Part of a small language model's weights: 12 layers, 9 heads of 64.
Each number is 500 + 40 x the weight over its row's rms, rounded and kept within 0 to 999. Layers, rows and columns count from 0. Numbers have three digits each. The size before them is the row's rms in percent of the matrix's.

# down: layer 5 MLP down (transposed), 2304x576, rms 0.0199, rows 2052-2083, columns 288-383
# up: layer 5 MLP up, 2304x576, rms 0.0235, rows 2053-2084, columns 288-383
down2052 095:521520487510446433541455513429448538472505500532457571477557567487600457484551572493499518588545465524525487534532528475481520531503496512476501504440517474535481504535515571523503503459475486505485496454460535491474549525443516546492504499501508503526475473425499471416477479464413468509
up2053 100:568442441522503472456572465468557557545521496568545535516453435511556539485565498485492547521471498461524530455501483511475442514540512535502462474553429488514507457524551515552526494463550451569484520504507497563488503542462521545510491567513509503513418512506474465447529515456538526452
down2053 104:423534507488491488562509519512465488504474525490446451474522483514454543485501462514467509518560501518474488565489451517494505500545494483519424446493476503498425482488501462533512415478430467514529517475495548456453535435560561492552425543521524525499539501476441477498540473524563470488
up2054 099:576444555513440515447482468457602514462493498543426478549537534526480481507432476531472519492444564484515590462469475506524570532492537475483558462463542535537500475523498526432476548500521481534457461428417442504501501604509477586512516447527486490462490534409479471524549472479472495462
down2054 095:483439498445486527548442524559481515513490499509595407499474502519519520533572521506468511491532562496497448484528496463425494442466520415495585484531613442538478505511402544515536506541560500519477537561433507536501544558526502451538498515489448480511466528495527479460474488468541506499
up2055 100:467504481491489498578505568552562524497479572593458482483452446593481486487460477477484415505445553598467514472534467549501561495501513488489472496476527510514494495447587468554526556502510479541573557491520440486466511513473483536577557531472577469504512479493511499504501483537513522488
down2055 103:529407508448517515490482443549519519477475536470429480552519519446531532511554585535499490501516531498467445470473479449477548481485471453472516446443527549554494514523511530477503545464518450544467545530506487524464490508537457560481558539497502477497479486577542465526513557442495500487
up2056 104:441484466470396497549531549483480603501459449479468518479488482476458510535449521570469415500549496532499501461511553504525466471532513551576510552455484503459462485469532554527439509518512537550537445439482550430485470409510499499576495516457510507469464480542480522474469487427508429467
down2056 103:461457548437524484496467508550556428458525483535544492494500457536519523538567510502508474485408358515518439491435564467500499524492500517453532525556478539502536578443527528442499566375530517529521507498530520512534595489525469500515443534499498416560530548535533465481490557519477521561
up2057 107:549528485491470482537494529599501454439569471574383508440473561493511516467517484481471565411497498422512467551467449534568514481483498523456471450521542532579428516474470549492515572500500465503566509550479471526506480576571530520530521560510449530512511539569526483536522460500429423490
down2057 108:548497448512533445557504517432410483518534519530466482487498496517495483484440540470535591437491470461504524453472544507561535466503470482537534479473394549530455511451482506445514470467447495484503475523604491492501498512515527491478500445546483490485537511493444490518501438528503522483
up2058 110:515524503469512497545508476500542589560410531514511513461470482462517462545423528503533456516454509462465481528460556524507472547466528522502484486540534418487429523467549492569523532530532518513475478468485501537483505465482516564522550476549533460529525611458529546546544480518476485549
down2058 110:511431508422518453481534570436548521495529520533525585531444457463509480445518427570444566483505532449530524569472481449513546498503506490531387506508526508502524435559453531511486515479568456504548536522517433482508574459519445435524517483464475464538456433473516519484494479505570509521
up2059 103:486548497477568538606444447489502479443543517532450496529495393510566508504532483560486501425369486448548479494488495495434512510550407533492519456548447566458490524477482476476501557444556437515524506502461508577504564466531501553497535484486494466541513552518501481485532530511518426471
down2059 117:482503492518431489423528529517523468544515464480477506488470496488507526520474530523499473553607491531567589512544466432533513501483484551475488576489470474441494437507470495563466450469508518548553470536490507439386474483520514536442463547563501518502536514538482476502500426461521530454
up2060 103:514500491516433496536574536512563544576544475487518438480529543525491449527417504473456488453491520506508552453482517486525537510446522514507451497541527480506530439498456564454462452488559519559473436504422510464440518442517453464464509540505426491454420533476492498517474530416530442503
down2060 104:581425532510460496469512480501467504511474499504470496473591409472575494487558567540473528441493470422509481473483472496490491448513463571491469499487509593524497483481479462542506513487482527539513469510517462404484541533543476501515536515555484454455496504556563542474507498531516495499
up2061 097:456488465540502570542488542521546468466517552579501519470511514515516505520430427540469484471456525521532557528501485535539536570434544561481522487510497543499528505521522510577501461498464483489493521482526514541415451535582471503525505499493539548433548511539451481476541505495568463525
down2061 091:494484569485424537471479480482450516556438494516536561460529593542466500496499531488500484503597513425473512529521510458509442469549553459480448602488467467478470455521540544435430558509528515538469475482490423439478474571545494511448555532505480456462509486472548503503529544559512460547
up2062 081:571481510464494498539576574500489542514488496518475511454459453434516503561436547517477504483497507611477533470526536448519501490490485502521468488489520502509441543519514464460475524538529451502597546484468541477522559486548537555470456495480483471545454560545530440524490463443470509481
down2062 068:464487483452562504444478460468520492472454482484518491495545550503469508477518481545517496498523486482395463481501530520479497524527472513500513522486448492469541479503547457557494563521513533502492432472564505520478466536483487506541514445518522482504458482533512530464512535524517483446
up2063 107:499556483551487515540459532561474475465463465558469513500410499550511498506526404572511526486536516546494463474521498550496587483479475500517497467499513505507443536588503494507501490511507471509541540413459529540556490459423524508531502506528496519482524512561383527474506466455515469551
down2063 108:584500500534538515449505452491505524464524452486512524471564479481406460476562424509433503554417429506505494602528517546554532463538474484467435477519571440552522565462437450501450457391504519483462441485480611495521517441516454522555439548489533522489525459430539470491515479501445512478
up2064 096:469467562476501477437479487501534567483522516487494427465519597449413537497514576475494523500494483549480443465482555581466535496502477481539519483523453510502494498497525526487503451500519497543504495488562493512523509558488468462567482519510499526512452571543515495482471556515449485497
down2064 087:489460427461491528526483540548475485474494512579581520522549502473492520529457464579531556527408542509479508568547511433547460455482497541453578488472468493511580527484505512576463486483475574486503515456524543536457457567459514514476476502422491458526494473521526546438526574455545527446
up2065 090:565536443526504486528507470467447512463511509533490461448517479529512512497486452467495490434534560486456533454507500529530488520506519534489481530473444475579443532551557524523471475454529525484498499480560541490442471475492467498535475496487425596479522507502460550503444516511534545527
down2065 080:441467488465500562500475417466486447494524473490462464509384499504516475517388565512547585550493422439529508462465509525489466505477428461486446517514498518441525502590525462488485513549552514501569541529548448492552571549513487441490577462529534482554447588542599524533447515479503483447
up2066 106:510467514516545517565494470503503474454571582513462470542506462478496473516539517515522503492495571543408450483485540514493568484467514498533490461458510525538483476500498519518505499469550496483476426475450463453488496529363504537482403494479551459483515525492547430449560416519455446473
down2066 099:522443433516509465506473521484533521553482493456514450600572553489474404515586559536436474462455486452426512421553527472457606510496477597467525451569514534468520415489501507460511520525506540513526512572463458521515478489499528532577570440566546457450539531457544586458473552461474464500
up2067 105:393547415500459552500457493517515490603505411559486473488523421531518474541474483570456494492430473532473509544483521454499585485519484524516461522543468487486508471521531556555501508471557525567510476505495600595450480471549465471485498466570469437427481493540422464512519449532530463489
down2067 102:540486487456511553523462567489503471537489419552465556582554495576494486457489525550517437468561510464506464538569478509513454459474465431482391514548522422520531435544520515475569514473515442492455457457501494471555510513477537465516488563519527509513566519484511499456507562501545475596
up2068 107:586531474534541499541479489484486544541458445549521375595451536575476430442527537568541458465472580482515565480488420515478532506423462510499494492511457422531514468513520519509461504497440524486544433480399512510533528500513451485493521521527487507537492503519460517521484489472444513520
down2068 107:402513514502502513513495527487523521565460510469555444647485563561502524472549452538516508509422516492451517491470486527526411480572473510552539460521495517526488422530474518508525503511490457504481492472438521581528539524479461472469517539468503469509468512557582467384541510538475440500
up2069 086:469488459491532518460486553542520473469500461541526479489488505498427495496468458499508482502489498551471520504513487447568464526527483491504557504508471472507515459453487529486461464506578477491536505454519539505533544494537412560503468438530461465438490539484451397552559471506513459493
down2069 078:475618484603549401427436473486423497554489541539532512463531499483419482474561505489501490460518409470531535522538498520523488503428526534487494503596535459526509563449497498455470487521499561514464544477543482515533577543452516513522492463453558478457562425448502549518523571510487473479
up2070 106:487490473423464475531558483608510585482510486535472629470508439451519502516520533477488537534486458537494424540459598476550514494512467541480599453518467435458406496475483537532520518431559514538604482491477495551516473433413527468514522490458490481544562482491497491510561490500503496585
down2070 104:540487511511443584404429527508497468524504563470562509507475460516494486514532485509532550562505537508522485540449443481535584520492566583522471483498448590512477541525462497535520471514566587571526493579559483437567502518498486488475564490480479571494389471494494448509493514427489508439
up2071 108:513497572489496515521464528488523528488542506502486523521522516533443495481491462536516529444443452496524441425419463487564438542429482491587492556512510434488492445563496503497483529437491497527476463484529490543513420520511481444497455476482514496497464453444504449457494505502493490458
down2071 113:486483431489478505447606517569536511528516485461558491491526531526509534517548544562474498528526518472491437467541507566466540506487460481514475504505525501459464460469427493477508465604470586508483557428526470525507429526520448470535486518486547474546502530552533462561562506475454535445
up2072 101:458516551522495476467492430484510499443564502521502555485524466480495537502408519558485533572497515499459504554482519468486498564489379556531551447460495466511514464527518530500538581499444481480523506515477487447494496521551475459467541518581477522519530563510524499520509443533521518524
down2072 097:437477541538536501442480457529520516552514523533553541420513493452525474528468435537496482506458543460456496502460535435472501540454522534536463566507565486511511458528517458575480490618490485528495483495514552503443488532546420523521459432483486511524523474547457507509493480452585500409
up2073 112:463553463432511446496477591518541513504446528459508500459468395545483540479506529448508527517438494476481493471450522477595561449499504502550519478500540459497523526448525491527461477521505552532545439453485524488450479505508550489543507498516500476454457484504509489469540495490492435575
down2073 116:522548519491512505551446531569447482487431518491517573494546523521537536544474511461397475450540430507523552504435519429511578538462435526482544468531505536456507512546419495480479502517479476525439453497488519526475430480545441429457458492482475512471478548572493489455484489488561503558
up2074 113:472515520444525507531524455500516540470554517495442507500547515451500532521467448491501528481488460529468441520382512532497523530441468470576448494477515543509491486496450496497509499502492490568534479520444474535481442468490446558469513530493504550452514521504534479493500429549500443483
down2074 106:435494519497502533562469532463501446450544466525506514501544486460508537502480528469494470549486462469491455557504478515526483483451554486543399422517507508510496503515487496544425461568492555475519516454519566471603502526516532454493396453556506485570442521546514553489461504481547502545
up2075 103:533446504557542529546492486498485502589500544545459502560448500462523540495507538513487478475509504495437499508422543505513503509452433547499525524536488484479531482523505513527428460500525502492526494491563482508529556487464442511504496539504513486516458472491500451552531498494429447521
down2075 105:481471478494512560455480447486547495516465539433431459535483523507502537437505448537458531500538569602476463420545514495464517461493456498447450499509503473543511466547476483477536505495476448529478403559449510435588468483540510457508472493496502505493428497472545486470512502492463481458
up2076 099:445491469495535529495419521519508480532552430557423453485468427420472503490543491438509430525458473512498423483519476475542508443431526481547506564516501531505455542531493506505462509570534483500508477494487513487489479444476493486459429523502536475441527503491501405480473378532490487509
down2076 106:495466488526452479475595487506478457461566467450487507493483470545475489491502522545477512548514477524525552433503472509517480525507438550473567525551518535488507519538465528452476510493476533498431508465518524443484471504471434490547436500464478544476508494470472477513523540491512529468
up2077 103:531502467497425507546481471488484458535513473590499489454528517469472452465457512563507486505472496489436544511533511583471541496532491481464458500432527459495486502532501515488455474511459519510486493569468461504465459581510503503509503471541483530444498467495482608460571441491414510458
down2077 113:489541481498491460554547580524501493487455515491380530514541462478470503515494478478503474449522482525524481552513465524499518436470471451503424486532500507425513489467505475522485500563410484514473450492453499476469509510501551466513528543500525530566525492455517526428459547468498487523
up2078 099:519574487448578486528418481518507541465555504433464550518491510494526518459468522568541543509456444539494522436485487454480505565567454457535551511518471532486424523450435551493505495497497505539492495504424537538426520466480426500598502465471478450502480510520474491477545504461496410507
down2078 109:504437506543408589460524504440551495578600456515476487490537532474433529523469505515559441499507487494493455534518515515524501463419507479450453497590491497455489469612556566569510495501540521470491490516547453473562462525470525494475463544515521507426485482468545525471448444548543578494
up2079 101:585563469487511515539473499492532530491571534469510500512493469535491496509437455470516456579428470504485508515485460476556502541558447446491470523509522544461550494507574539565429414553473510514501499515541449473496420423490470500486443500503536560484488535556504394431514509481576452518
down2079 083:421514588488469506512491523472492461511469477524469493426547489516445481475495477474487542470557509589544546494416498445526583492517461476477455471399451532443549485436528397560472520483522504539518451534508470495469499487552458446511459469546471501587508525525532484467502462546405488493
up2080 107:473516469474529579474523493574498509514482539543499433540496508565512472516517445467491575446504483520505504509409536548534488494479501560484519474574461553472465485485569521559529543503545515569490573472500498599493508492477484550536554519481507435459509436562467503517555551533504486550
down2080 104:511535485450418497469476496499490520489499508497533468488452500446565540478412514435543525464465419542543555483440486525515463468415550551572518566495500517536490489488530445521429499558526464603519535474435419492545503552514487464506479491532520527431473545496525502451491503528555516490
up2081 090:515538472501518486461506491481605466478499411549427553502488571380364469475497489470457516503506450540456441519499517553527541500538517463484444489539501534503432515552568502533492522459538573466476483573460496545488543563496555529481519523524410493488502572510547481520423513466502569541
down2081 085:554575471467432486514525560462528555497580473526495522438510450556587552498515517442462518527546516521505516438556458552517433507458527541558544470526472386549497470457468541551545470565531452551577502488533487510531484551480437491495494502553510529440473544512413528514524524519543508503
up2082 097:486478471492534577533534522584488523517561526466522516547492487487523451498496476535507494450488562485465550526478540507451502498522429527445468538473547464405531545499470529533422480550471522547482530436491545542460461439502490561463570490525541421500556520500586452536554446451513514479
down2082 092:563564426490456509463519506534478493551538510544517445476510549478496558456525513495473526566496521495440489531514455438523413510498518537492440423490486570607516509460463540529553455456554479539556471522457536585478471534441591515486510572589449531451478533462436502480510494502407445502
up2083 095:544507462466523484506509449515517492542496459506494545537483499454428517483557485487449465479507496540451516421444485495523566505507507565478528470508511436461533518496544474505480456522475535486552476500432527534544429491520525482504567545466493538415505460547432455570484537493536481512
down2083 086:516501455494504487455475501509493525499429448502578477537535510490489585493470428550472523576487531531475546591459473491531501489393442482537531457598524481465546462518496518476486474441451527525518525460502468450553610585525537551502475562539483469535437464494479525536526506504504523554
up2084 108:472482538515503499489461510536506473467471532521481582440448543544480492468462507454528457543492508576440461487483497579508460551470537520484543403480590491470499524551465514554479575541512466550489455543577493541494410485530528547519466523549434483478480488512469463507522396582512496540